python train.py --n_layer=12 --d_model=96 --n_head=2 --n_kv_head=1 --head_dim=64 --d_mlp=512 --vocab_size=32607 --activation="geglu" --norm="rmsnorm" --norm_place="pre" --norm_eps=1e-06 --positions="rope" --rope_base=1020.0 --rope_fraction=0.5 --qk_norm=true --attn_scale=0.141 --bias="none" --tie_embeddings="early" --parallel_block=false --extras=["some layers without attention", "local attention windows", "gated attention", "capped logits"] --init="trunc" --init_std_qkv=0.0711 --init_std_o=0.0 --init_std_up=0.0711 --init_std_down=0.0 --optimizer="muon_variant" --lr=0.015 --lr_mult_o=1.5 --lr_mult_down=3.0 --beta1=0.95 --lr_head=0.0221 --warmup_steps=0 --schedule="wsd" --decay_fraction=0.566 --decay_shape="pow" --final_lr_fraction=0.0 --batch_tokens=32768 --seq_len=512 --doc_mask=true --train_tokens=153200000 --steps=4676 --dataset="wikipedia_en"
Each number is 50 + 10 x the weight over its row's rms, rounded and kept within 0 to 99. Layers, rows and columns count from 0. The size before them is the row's rms in percent of the matrix's.

# layer 3 MLP down, 96x512, rms 446, rows 0-50, columns 192-255
099:55 40 56 35 41 50 54 29 55 40 36 57 50 58 59 32 58 36 49 58 55 38 38 49 46 71 46 38 48 49 60 48 30 59 57 44 54 46 46 50 54 37 61 53 42 39 54 48 35 48 60 41 59 45 58 56 47 53 41 47 37 48 43 53
095:43 58 41 59 58 49 59 42 43 61 55 58 52 54 44 48 40 48 60 60 69 45 58 57 51 50 41 49 43 55 44 35 63 50 53 65 53 51 38 33 52 64 33 56 41 54 33 53 36 50 57 57 60 43 76 37 38 36 55 53 66 35 52 48
100:23 54 54 51 40 54 65 58 47 56 62 69 42 41 54 52 60 50 40 43 70 35 42 49 60 48 62 46 53 65 73 40 58 49 57 42 67 71 53 39 36 52 62 48 45 43 25 49 48 49 67 42 52 36 72 66 47 43 50 46 44 70 62 61
102:69 43 59 31 43 51 44 70 59 48 47 38 37 43 34 41 64 36 39 51 42 25 34 63 49 43 60 50 53 50 47 48 43 42 49 49 38 43 45 61 42 42 64 74 36 38 50 54 55 49 48 47 48 57 41 35 72 57 67 31 55 43 54 40
094:53 65 55 48 41 52 31 46 31 46 53 37 40 47 48 52 68 54 45 62 46 65 60 41 46 54 67 49 44 63 42 36 27 53 41 38 52 38 43 57 55 53 42 42 56 48 45 36 54 49 37 48 64 54 64 71 50 60 52 57 52 31 50 52
093:62 37 56 39 50 52 59 56 48 40 27 46 49 58 49 47 40 34 46 56 54 27 28 56 44 45 51 73 49 39 62 58 50 44 52 36 33 50 48 64 57 54 57 42 24 43 41 33 64 49 63 66 65 36 55 57 62 63 61 58 46 31 60 45
103:60 41 58 53 50 61 39 60 66 48 50 41 60 45 63 41 48 49 63 51 38 54 51 56 54 60 33 40 64 59 73 44 46 45 38 43 41 62 60 37 64 44 55 49 42 52 49 58 52 41 46 21 52 47 41 65 75 53 46 40 45 57 56 44
112:52 42 42 50 49 60 54 47 60 50 41 58 53 63 56 42 39 45 52 37 53 46 46 48 55 65 61 47 65 54 51 43 37 55 45 41 47 46 53 47 60 43 46 61 57 52 43 66 64 59 56 43 53 38 54 53 65 52 45 45 54 40 34 36
099:29 53 42 33 48 19 44 70 45 54 39 43 47 70 38 57 51 59 71 47 38 68 52 32 33 41 39 52 33 58 56 46 58 36 68 62 52 37 46 61 60 30 33 58 53 51 38 45 54 44 49 43 54 47 45 47 38 41 50 47 59 61 43 64
090:53 73 46 56 31 50 36 47 45 54 52 53 41 39 40 55 60 68 49 52 51 49 59 54 34 50 61 31 51 60 50 66 58 43 48 51 39 65 40 39 34 60 56 42 46 43 51 51 80 50 50 75 49 54 58 69 54 37 64 50 59 45 47 55
103:58 46 55 55 56 35 59 41 67 58 59 60 35 51 69 40 43 40 69 55 38 38 60 50 56 54 43 53 51 44 52 31 54 70 26 64 52 56 62 53 54 50 55 42 37 55 46 68 56 49 37 33 57 39 36 51 36 44 57 35 60 39 54 51
096:54 56 49 48 56 40 30 52 56 39 55 70 59 58 59 47 57 37 60 49 56 48 56 44 60 65 46 44 62 59 44 46 46 44 57 58 53 52 47 39 35 63 31 65 58 54 55 53 46 53 45 39 59 43 40 78 50 43 60 37 61 49 72 50
098:49 47 58 42 49 33 52 54 50 68 53 62 52 54 52 52 43 48 49 53 35 44 45 40 55 34 47 47 44 44 39 47 36 54 48 49 49 68 55 53 56 51 38 49 42 46 34 59 39 45 56 48 53 32 58 51 43 59 46 52 36 66 38 62
103:54 60 58 54 55 53 56 57 52 53 60 47 49 60 59 62 41 51 46 32 58 57 62 42 50 63 60 52 53 25 45 44 53 56 47 43 48 49 34 52 55 56 44 51 53 56 53 67 43 40 53 55 52 59 46 53 58 53 59 64 51 47 54 35
100:65 41 53 45 60 44 68 46 49 35 44 44 54 42 67 51 38 53 21 51 57 44 52 55 57 50 50 43 57 35 49 57 42 61 52 41 53 54 41 47 56 53 63 72 46 18 54 48 59 31 57 55 66 53 47 44 55 45 40 56 54 54 62 42
102:56 57 53 47 53 73 36 43 49 36 46 51 75 62 64 30 52 49 55 42 35 51 60 45 49 49 54 38 46 48 43 46 47 30 43 58 55 36 62 56 35 35 41 53 36 64 47 68 79 39 58 56 43 47 61 37 52 71 40 65 53 55 56 38
098:44 51 46 51 57 38 57 49 56 48 33 64 47 48 52 45 58 53 60 59 49 45 39 49 44 19 57 41 71 47 56 66 46 47 57 51 47 47 54 74 57 42 34 40 54 46 55 63 46 58 35 45 70 61 44 58 44 54 44 53 40 56 59 42
098:63 51 56 48 36 43 42 43 51 55 36 46 49 37 48 53 47 39 46 58 55 45 46 43 57 68 50 45 40 64 52 41 50 47 58 28 65 50 33 57 29 55 49 41 56 47 58 54 34 66 52 51 50 44 51 57 38 31 45 55 44 40 43 45
107:37 54 49 72 34 55 43 41 37 43 72 47 29 56 47 49 55 33 46 44 41 38 53 48 40 53 52 49 59 66 34 57 39 45 48 42 45 60 30 54 48 49 40 49 62 49 53 42 47 35 44 62 42 37 34 40 50 37 48 65 45 57 54 61
096:61 42 45 57 33 53 53 49 58 72 40 55 69 42 41 48 38 43 53 56 31 56 61 51 51 44 58 44 50 56 69 48 57 43 60 66 50 63 43 36 53 50 40 54 60 45 46 49 65 63 53 62 58 46 48 65 44 37 45 69 55 53 51 24
095:57 21 49 52 37 44 48 54 65 48 56 62 41 45 25 35 63 39 32 40 49 47 49 47 44 63 60 66 64 36 45 48 41 47 52 54 54 69 52 63 45 53 48 58 54 35 68 60 42 44 51 34 28 62 53 43 37 70 48 63 36 65 57 43
098:49 59 61 44 58 54 67 44 47 39 54 52 59 39 54 47 54 42 54 49 53 50 45 60 55 51 55 37 44 49 57 46 61 44 43 48 61 68 63 35 49 41 59 49 50 50 66 65 48 41 48 44 45 48 55 42 28 45 42 38 43 46 45 68
103:50 46 45 55 63 42 31 52 20 67 49 56 65 59 35 48 43 56 48 52 46 61 54 53 42 66 39 35 54 55 58 50 45 44 65 49 62 69 52 52 58 57 43 50 37 57 52 58 30 62 50 60 44 46 45 43 50 58 43 46 55 35 57 59
100:42 59 66 57 65 46 44 56 46 38 34 53 53 68 49 40 67 55 50 71 70 34 45 48 44 42 59 58 59 64 56 48 45 70 54 61 56 47 40 47 57 48 57 58 48 41 33 35 51 54 40 60 68 48 61 35 37 53 65 41 50 32 53 52
108:46 33 49 45 22 39 39 61 53 34 47 64 53 56 62 43 54 30 29 76 30 31 55 49 44 45 47 61 46 41 45 60 44 51 43 41 38 56 32 51 58 37 46 53 46 52 49 43 50 61 59 45 40 48 52 53 55 56 59 48 66 58 50 56
096:55 37 47 52 42 48 44 45 43 49 62 60 46 60 49 44 43 44 48 45 48 59 51 60 38 56 43 42 50 42 63 28 55 54 56 52 73 53 62 34 36 45 39 49 40 54 48 72 42 51 64 54 57 56 51 69 63 44 58 46 43 38 49 41
104:49 49 53 43 40 57 50 42 64 53 65 35 53 47 32 35 41 45 45 54 58 58 58 59 56 52 54 43 45 63 53 38 38 45 60 59 51 59 57 63 67 46 65 48 62 52 45 50 43 44 44 43 63 49 69 61 49 52 48 51 51 52 32 63
093:50 42 34 57 43 58 51 59 54 53 47 61 48 46 44 35 71 61 57 50 50 51 74 42 61 40 39 60 47 44 33 55 51 50 32 63 41 62 51 64 61 38 64 47 53 46 49 63 57 49 47 55 52 55 40 40 49 42 39 54 57 60 44 35
090:46 56 38 39 62 55 38 46 50 41 38 51 59 68 55 37 47 52 59 34 46 51 67 63 33 54 51 35 71 71 39 60 46 36 71 83 34 32 44 50 43 54 51 52 41 67 41 36 52 55 52 62 38 48 62 53 64 41 62 33 51 54 67 56
098:36 54 35 68 52 46 58 34 49 40 69 55 52 45 47 34 32 39 60 48 45 65 27 59 45 38 65 45 51 58 35 72 51 53 45 57 51 29 61 45 42 31 39 54 64 48 57 47 39 66 46 43 53 47 32 50 66 50 41 48 64 46 43 56
100:62 42 62 29 59 46 55 51 66 40 45 49 55 42 54 60 63 56 45 41 65 62 43 58 37 43 47 64 49 63 62 54 51 58 66 55 48 59 40 41 61 51 47 46 24 37 59 51 49 56 42 35 55 34 50 37 63 58 48 57 46 45 45 47
101:48 35 39 43 29 59 48 54 41 36 32 57 63 54 37 63 54 58 48 51 56 44 46 56 54 31 45 69 43 39 36 47 73 51 45 50 36 35 43 52 61 69 48 54 59 72 46 41 59 42 52 46 58 60 52 41 58 45 54 52 48 51 48 55
101:54 41 50 40 37 45 61 51 76 48 38 56 59 46 37 60 30 25 44 50 41 49 34 45 53 31 46 69 33 40 40 34 56 52 48 47 45 61 59 41 49 47 52 48 64 39 56 51 52 32 40 59 60 33 56 57 48 64 45 45 37 51 36 43
101:47 50 48 61 59 62 40 47 53 48 42 36 50 57 50 56 43 57 70 56 48 65 48 45 64 58 49 74 34 49 68 45 50 48 67 45 48 40 22 56 60 56 66 44 36 65 48 52 47 42 61 60 56 43 53 44 41 44 49 65 43 36 38 61
099:56 62 39 67 38 41 39 63 58 39 50 57 43 69 53 47 76 60 41 45 55 57 37 42 69 51 68 53 45 46 32 42 56 46 34 57 64 46 53 44 38 37 53 38 56 52 43 66 49 43 52 45 47 59 29 48 56 60 35 42 50 42 51 40
104:44 65 50 55 50 42 68 59 30 41 44 64 54 53 46 46 46 50 68 50 55 51 52 37 47 34 54 51 51 40 45 41 38 51 46 37 61 67 40 85 65 51 64 42 64 58 57 56 67 34 53 47 65 33 47 69 45 52 44 43 56 62 40 55
102:57 54 33 41 56 59 58 41 61 50 36 68 34 53 56 71 56 51 54 55 60 42 55 51 35 44 52 46 48 47 45 43 57 22 68 43 57 65 40 41 46 42 46 71 54 41 55 47 38 45 46 63 62 65 60 57 51 51 48 49 48 64 62 56
106:31 67 56 52 44 50 64 56 48 45 43 63 53 55 46 39 48 76 60 34 57 47 76 46 71 39 79 63 32 55 46 82 42 59 50 54 57 55 54 55 70 39 50 41 52 41 66 47 48 61 45 46 39 53 58 43 55 64 50 49 50 22 33 29
104:73 23 64 45 46 46 41 53 58 45 47 43 48 38 48 35 77 42 54 39 55 44 50 61 61 48 62 53 30 49 38 63 54 69 44 43 41 56 58 45 60 40 51 51 45 56 44 61 43 34 56 66 51 51 49 59 46 68 37 52 61 46 44 47
101:58 41 22 54 57 37 44 14 46 67 59 51 51 66 42 50 55 34 56 47 37 54 60 64 54 62 69 38 56 30 55 51 50 42 58 45 55 40 69 42 43 46 58 53 49 58 47 44 56 54 73 44 49 38 52 55 59 38 55 47 46 48 56 58
108:60 40 62 38 40 49 56 51 50 56 61 41 54 49 56 39 47 25 58 49 48 43 36 69 64 65 39 60 43 36 56 60 44 40 62 46 57 45 49 45 57 45 50 59 48 33 29 67 44 46 56 43 62 80 64 57 47 51 52 49 59 65 41 55
102:49 55 51 34 50 60 66 40 57 45 37 45 60 56 61 55 49 47 55 55 69 35 63 53 59 56 56 55 39 41 45 62 66 39 70 50 53 57 63 58 34 39 41 56 50 46 53 37 48 38 36 37 45 47 44 51 49 46 54 57 29 32 51 53
104:35 57 33 41 50 57 46 50 48 37 39 63 63 39 64 53 54 37 40 40 70 58 48 51 56 52 61 37 53 41 64 43 51 55 38 63 41 45 44 45 49 49 50 60 43 49 57 55 54 47 51 57 56 56 33 56 45 61 48 53 43 40 58 61
101:60 50 46 45 39 47 43 70 64 39 51 49 62 56 32 54 51 34 47 43 61 67 72 58 42 41 45 35 47 41 52 46 50 40 69 68 52 55 43 32 48 34 49 45 51 51 71 38 61 66 46 42 49 54 56 66 46 67 54 56 41 68 43 51
100:52 46 23 49 67 62 56 59 40 49 32 48 64 66 57 34 67 48 43 47 44 45 34 40 38 58 49 47 43 42 44 51 31 42 51 51 56 55 32 66 50 52 57 50 39 57 34 55 66 50 36 43 58 52 38 58 72 70 52 53 53 52 44 46
092:40 37 52 69 45 56 33 53 38 46 46 53 31 46 58 40 58 61 49 41 45 54 68 68 54 57 52 45 34 40 54 54 64 65 49 44 50 40 34 53 63 38 51 40 48 53 44 51 47 49 57 36 52 55 72 53 29 45 62 51 54 39 70 70
104:34 46 55 57 50 43 44 56 66 47 60 50 32 50 57 59 58 45 46 39 49 53 46 75 50 63 52 49 41 41 60 59 63 64 51 47 41 45 69 45 55 42 72 48 46 74 72 62 72 31 46 41 41 59 33 62 35 48 41 39 45 46 65 57
100:39 35 52 50 52 51 46 27 40 66 59 46 61 68 42 52 46 61 60 74 41 50 46 38 48 53 60 57 55 32 57 59 46 44 70 43 52 38 45 39 61 62 61 44 42 56 35 54 32 51 36 54 51 46 41 62 50 44 53 47 49 48 54 64
093:42 45 39 52 44 39 56 47 40 46 70 49 56 44 67 42 41 43 39 63 57 53 56 54 62 37 42 46 61 70 44 48 51 36 62 56 53 45 48 39 62 69 65 54 51 80 48 36 42 16 53 42 57 47 43 39 44 45 47 44 56 60 69 50
094:59 58 60 50 62 51 51 64 52 43 50 40 47 56 55 29 41 50 48 56 60 43 64 78 50 43 36 63 51 54 45 58 68 52 33 37 51 53 54 53 44 52 48 43 52 58 50 46 59 35 69 53 44 64 51 51 57 57 60 49 68 59 48 44
096:49 49 43 25 37 50 55 41 41 61 48 34 58 53 47 44 69 53 74 69 47 39 51 60 37 60 53 50 45 53 55 65 54 29 44 61 46 53 57 51 41 51 48 54 68 48 71 55 58 39 52 66 43 26 57 51 55 50 44 43 22 49 32 51